{
  "n_kv_head": 4,
  "activation": "gelu",
  "norm": "layernorm",
  "attn_scale": 0.177,
  "beta2": 0.98,
  "final_lr_fraction": 0.1,
  "batch_tokens": 65536
}
Each number is 500 + 50 x the weight over its row's rms, rounded and kept within 0 to 999. Layers, rows and columns count from 0. Numbers have three digits each. The size before them is the row's rms in percent of the matrix's.

# layer 11 MLP down, 192x768, rms 0.0745, rows 93-191, columns 640-671
106:512568499539512519573450526448518570542513520447427610516496463483512507501475476487585600512436
100:541456491500477490442544507519569484456564510496494461512490477432508501533526548467469505540487
105:450506559442422614603452424494515546459557498477365553543582436608485549448544499557525442435467
107:443481505503449534477425464462475407458462499453564523525483483556475503452498530481501465533540
097:518436487536544571515592516409457411535440540529450442515511480511482487575425488550503514610558
091:447460514504512437404408436449494399472433555537507452465457434466532497507513492532450583606465
092:478490507442545373509498453549603352452533547565517524491543495515521531407541448507405566413548
108:536470510551462565524458523474515467457520454509514541471478543571428521473570557566541476472442
092:573502505562488554560575573577514530431535524555560438531498455567551576546518503610538497616499
106:484537509438518378401426467507412446499617416455595571479607485424511504484388484482468467429495
107:427418522533540576515481482476548536440480448495508446492474550540445489507466443414554549447506
104:499543428480586490455495472461471455385458489562491511564491404525470490461542520533547615421519
101:549548493427541372372473487515524528461529459444407479504424507446460461533543450530433514564474
104:501517443552468512446487407552496607453439450546524425508558479491551502515426551521510614498514
111:470410516462507472460537599499435534542534564536498435552535442494487500399463517458501518487536
106:463476475563462526566451478519528405534512481500504553479448482600501555451423499501537501483481
088:553398488481490531423490501532470516512517554522607503483524566509530494655488520634472480452526
116:468481551616543527513502535461586558522461428508455438422434467404411505542495489391510554460460
107:465420500450508495547450427525432587474525557586560542446485541452506481523484489476506495479489
110:520394518472462480499515476508508567574452501484461470440539497481492538368541479482581471571516
100:477431595557409526490478544491489574477601525556469529514491423585431491500606494547536498573579
103:470471496522463484513507478400499517519482465522487482511618424429490523516471508411503480489429
095:436433474466557513432473471464477556482447524508480485537558606453507456492465539583471491522522
103:520480411498517436525473513433533500480502542475447522561522546509458499540523499512474511430531
102:628456468565515375521493496532477453467430512483482508503491482459539497515550470578511529468527
107:541428443495443455495500386566600529498462630458435488487529624571450493526431460540553513499585
102:445407490495489531535466457545462537469470549454503471543525469553521494553538517466516439521548
103:532506512463457471466457488487500528505482483534505544462552493545527539420458483431526455482373
100:387454493538578460467527603416515543509560469601500597496477542490470521541483430475503530603491
094:533424421517476533431467462500475507461382547551546506555499527555537507579409478574548411418523
094:476487531566497479472452493516526558511548384514430575462536496697529506513464557444462560549480
104:646520470478502513566564351493557498473543599387563446513458472535466523442593578594574510632536
106:512500447434521491498573411484453402460489487449380473517528425540460538483467504597522507491439
096:436374495493576604538486484446504420571574482561476468453451443448580546517546551470531531570508
100:484546513596500459419498430592399385520569377545544476481492479507548492493378543578450439402487
097:510598489490450531566441527514424501518543486490444500488400532508527480492575463342494523449490
100:603418502527531453525463563510485455525527418530550542539539498489518513568550477496596562531477
098:505460556598578464535553535430516500414596476502608450448521563425510445563551487595494543440501
102:502588589472427529500546578502561516472451461455498533550418510436536476592525482540512473443481
092:506469487509518520467517524523424493527529571543432458490449533501474506404469521454459529428552
111:512490466491423523469519452461471563472422498488466393502519509474514522491535517505532430690573
102:570539527507499576518533474454609483510406597472511511435467483489406435548465522541572481590466
089:520437529432590544460577486560537438464511471537460458522478494576491466419406502534493529450547
097:440427525568548521517540447453453391515453530522535449524454537423523503401557501470535474510510
099:508462485517443499521436551504509538517564582419493574424565457569548568463484557618493485491465
098:439488429493591505606514523527580489554484462588445541443567491417463372475490431454529588535472
096:485469440466427446427473545545518484461502483566584549461550440412467509420475498487549549478514
097:470451512482563502462518499522494532450571457483532443550531555438524482470564504431531522416471
105:460604429519510600561461580480454523573478454516573541472548554546531493525559549501480541605497
102:530556470500558508440568527546518593452580385496580514455446476514491463497571557530458579570525
098:423445556580506522482517494460524471543423520512489509496482521453533561538523448383494502519565
099:526469577495481486440524465522482504469487623528444473511572408587544519456560524526627440512486
104:519492555452535573612383527592479501499614419401532591433561504495487502531479474438463485467488
093:484558476460529442435539472534410441487523576404532585494470485486458522513524540462567527498465
102:468567519466483481553492462533508591479530490532618487577431547494515455521514479482479433638496
099:481490480505497500465482521501655483572535450465497558469525545509582544482522503435522479522467
103:550537550539628461494494540456437426537474499499510508493450487502485433462491437477494534531531
104:521499532533428514553475546500584617472522455373422488555462391515502517425510532576457387504528
103:522484497469501610478563452543389471560562458529513473463533461550509539590536568490511498417464
092:531540502494494500442525537495381480529584550400465487470417462537502521498458538512504514444475
086:446498424452535582467473478504443535531483582585472433546442545532485507531487508500484457500498
095:512509504463553582506546410498457541572404473528440471460531597471494497531546476555536495604490
099:425478593526496471513469425506490472433477507443488552399498485539466504535522480450525461498519
098:461465486489500414479444471552521544497543568515556452527505528488521517533513501660565585511485
104:494570638409438455501599513466550497505445499488462491463466493457556525539410632613457443502444
098:539603456634524492522518544537477553521448603559534480500469552567542520491593534517523466473557
092:537538407455456469514508520550522492493533384527573455566552451453536489412558494442453476484506
098:481523478494477506458461534538487468467454432513443465600524436568525522539557550461454533429493
100:494426477515484478480556578491590492483377375486489465477425481424465493471510516527420466446566
105:400500502554518495523524569446508460540536353428434590517570437605510479483568467531489513465525
088:505549518537493451399552525433492531534517466509561446445434466353390456488492439568396523458490
101:515533489472444456559495523540562348535549542451477551456477466493454528453437458541453516524446
105:630499552541546526524558520560526509526528527539449592568501501585493535559456525472452568550484
105:572451446478457507447578530494526576427461465522475492481461493491363477452503505461463540450550
092:538458460413501421474497464485448403426496447459480435555422521525475465487514476467441539497492
108:616442484498500461517557534531561477450579359546450576456564575634510505576476488522495542564519
092:504496598549506583468413449515436426476486616475447439520506471361527489518430466531523480437454
094:529633510533524468520468465427509504530476573513431604405484551412458525446477466537481512425560
107:590565463474373521526539571389505477445421500429480529434508551523511482471477484429457413535562
097:488615485523423479498565436439568545540452551551582555471462488487513483623468587482476556604558
100:492607549478522467562527524508489532590492395448556504521557506487545517443560502540507475617484
154:505494483469401486559511479432521622503537574444546549485517496576518465558574474456532440449360
093:469610511559467487573598514485596575490475432466523540491498449502443467438535551537515500487496
100:481468609477537497479471690447548482535532410530455570524456487494448509434557534519613526566487
104:448509499540503557602410511546541460533465507509501468461535536510527491547517482499531524535509
093:498535463482478413421525432497598568437534462533492512469494569524458498430475517436507594518541
090:546400489386481469428467527540503527547478469454456433478518462440510479501502487534559594539507
101:522543488540468528471564590552545456538513520490447553452484465524455480417572487421472444509503
112:478570524606510542550512490436431490535457475492514528515493524414490522496528548432500456625450
103:497589447437527430524371550497444443489525564488544464579451602506488503508606527519508505590539
096:469513591509516530414685555517492605560495528538554576524516486439483424472444534543470552479613
097:526540541442448467521542458520456525495626520473565472432487451526549538555463502522552468567498
098:522452430549492416436515562567547480564424425530499541463448561499514520537423528472500451532503
095:477558508412471497544489495515403537512575470543556597498524515533451429585450443461496526506549
092:551465497510497461490471507458479480492588540475527524474431535490443527485534474538496457533504
092:464626541449458518514517471517604436460554493515516596525449473390490483570522506533462538466515
108:471540509467526445459522515535507486522494401502522464550455423435539476514518431531426423418508
099:475494469569541484493514494483493466512462547477551441501518469356469536464497508599468420414441
102:453472535466531512506480404455427588490551508505490478484511523476540517531447461435475517498449